Each number is 500 + 25 x the weight over the matrix's rms, rounded and kept within 0 to 999. Layers, rows and columns count from 0. Numbers have three digits each.

# v: layer 3 attention value, 32x160, rms 0.0482, rows 15-17, columns 0-159
# o: layer 3 attention output (transposed), 160x160, rms 0.0773, rows 15-17,47-49,79-81,111-113,143-144, columns 0-159
v15:518505490508523531503512445543550513525462498478522490506544469493446490496520498501480487475499502471500510493448528525493490479487525519484484471524495513522524528502479513475527507498507540492499519544492448481537496547497513453553483433502539443464510497509475504536506493490507525470537503517507493524454513471486456485503513529487454450511487538518476513486538545493504471512490488480502501505506479488518494553505555504478457511478501501551536500490458492488507510521495496
o15:502493521508509466483524535533497508487526485494501493481513489510500478477484524490516488445510529488488551495518478518442503504501520496507516494524543528481480483468522502485541473522470523491550511452493486478501482472497526508496489480507499473493506475481493512478476506461490498505509535493500525515525512512525473495468512502497491541515523485443462509512500523504491514509475483446497494512490502534543490508467528552477468523494504473483488526473456479475459490473495482
o47:471517509489496491523479481497529512541444466534478479509476515485470481464475472539527519512511466520501527487444522479454498457490568513527485490470498513513473524498474478508461524487513447471475461534497495481488510539532477537491535520487505541516492495504510521482549503462466487492493490511492479489463503475501528501551469478559466489503523478537510482494519530514463532484543489528532562555537508518506501499477503479536477475495492455530503453517505506507464477500492479
o79:494456527474484505502510514491496554484485539509505472504538503467504496505503525547476503505518470532505480501505521497516506487533519473471455535509483506501513509505480491517491503490523473476499492492493514524507492498475493489505527499518514520514489509512490509533511512529523491492506505511489514488505495494496483525479518543521526511526508508504466512470506516515497475526488499492505505530487481471515494519521477507492475511511483502481515485522510521501520538499524475
o111:461513505504501500436527505491534512504498450578459466499491521547470486493455475491499470510458493528514472503502496499505457505502510547503493497490477479506480533484554539513444467527486505508471508497482527507524530506556515522518479479500523531516537455489516460500537485459502511487498510517530513471479476517524509498454522534521527465503506495474499516511506524483467528521511493473464469520474456482520495459478549494508462485534529507490536531490494544481507509529479521
o143:517513463533498539540477493474464494486523549463510543531484500486545479521519495455521518496479463535524497486521528487506530513507451530538494501538473503497519464527462452512525517494504526504441520520488503505468472496489507478511480506522500476526524501500488502513558499516534514492508498484510485527498479482489532492487477451481498527441496461510491482509516478477532524496502536540502483476534511469515490484512490516498517475514489501515480483485528505511523548486504501
v16:527496517495569476480541513514514476483531524469491504484522475536496492496504519490504505496483476509484532501484483513477494515461487509549464514485496493469470510512463519505493480509481503470460553506466487515511501484488522503483489518499518497522524473501524514505566530486475524490477510479487525552536567510466494465507519501540476469500497463478476535541508478529468493500543449478518447498524528516522460528482489470493507459476502514488496508481465485478463505466488512
o16:489465477499512516490499496480470526499517464496509541518489498490551503502497488481479519512493504495485496481498479535497522499458495483480525523473506508498485514485504518547488518520561500508522485478508463498508454536539481487501497475517507495506466527545516490507473493495507533516489459528495482523516495482485520479512462508500449495512499468491513470471504469512524527481507509542518547513491505498478516488482503504527497500482485539504502531458460505502525487472513475
o48:474486523481448502525510512525499486480486499483512469440459502507460511500499518461520549486518483445529448480488548453529466553545494504463516485507505480527530479505580513507495470545508530506469528486513503460523535501511514538549499509512517489462539533501448474527497478494495518496489537504545509490445483495520485490478498512510505461504473497550521471495486490525474484511512523422503481523514453488511505454494417509518478503499503500512522526560528505477512481526550485
o80:528500458515526495507495495505540456491478464529476502515520483532484498522490552467496453508533505490491515489521468526479461466521480496458491479521511512491519520487503491524482528510481454486467516506486493538512511509501471508501482470509528500497493499498493554508481505476482471487504515472541513498474489524508478524537531516513498515468509500509514541511512473459487467514481480471518475569500502485539500529491572487524492535552519444490498503464493513491491523497489524
o112:507527471528487484526499535533504491538493487474494478508491504454534485511506569534499486518468515502493507513478546472469509472486478541517475560534519521491506505512485513491503493530514471476505484517491514519466504453496512482515523511501550527513507483481487476471485513501472456503511514493501520467527490532471537512526505531493494497495508502460479488539514522497514502523468484543490490535525536479462480470542526479457494491518517470498467415545493503495473470535498475
o144:518506511522481489474531506504525528559485522469465471496481466503467533489485518557495475495499504496515519544525480507489551517509541476488508493487501463482455480529481525449474523487502487534539495509530544514500526490474511452467534492455458497532519455542475523494509469496523472473506510494491497497497527503530481543503471457496516506537533544507493536518453570499465505477499479509488511470504494524485485475506467522453524527441510498509521481501516511532516500499519430
v17:512494521508465490538546466498459462505466510523494446491470502506462456484532498478533460506503531487496493512495510473472547528481484483477505480501489463494518488533502453529492474499489503498539539549492485485513508443495515474487487498500504500485483488520500503535548522491569464474502477465529541512485510498520521536515514500474512487527490512438465569508536464479497521494520498474485477549453523502512524516491549492497462458519509455485520490484491516509460514498506509
o17:493503469485480508521505541500515515474514594478505492552556475481502479487532499508518529484502508523486506485468518500507512537461513551531532497527494501482533508504504525502528514500457528509504498527512527526518496510508499533512531488527480509496482491487464525498485501517483517459482496516514469520498521518511486518476490510512496480457548461505508481488511502545530509493521508531516507523511505557517475534503498474529472471489499522486489484503475506481495467503504512
o49:499530456504468525562516514435495463486499500471511484458464490556527513509521529463511512524463505512529504516491512485471510503482479495449536529514559549474498467488451542478527458509548556500490457519442512482450450498475515523492489518475485476478507475523498501510484518520521494559487470503531505446519484420517519495504522494497484485530517490512483521455458483490540484507538520490471567504461534467471525479476499499540509515556516504501506488517520509540483483496520481
o81:460444518453521502490528484522493494495481437487484478482516527461444539489470504573468465435522490490516505513475506506473490494546494445509544481475471478517454511545505480474507507490531464517524523520507504491511550482503506443499500496497534498514461525521493495516512503451486473475547512464544511501493528539508465522501461523511484506514496537489453495516527509485482515531492483495542459523485477481491499479537519494466484489489519475495478520485481502481523511520484508
o113:522459499478528485512507493544503516517499490558543510559487497529497500476504486494513492457508502503526476496474480532500508472512496518513463531535453519487529480504541558485497499502488509498494561467503488521456514504472444549501531489509464476503494487496479511530467492510503529492488511513499484510477511468507528529513522496522519489533535548521481494520497491484479513490464507486537529495519509472491466489528532521475514540493528540518497506498522523490544550484475476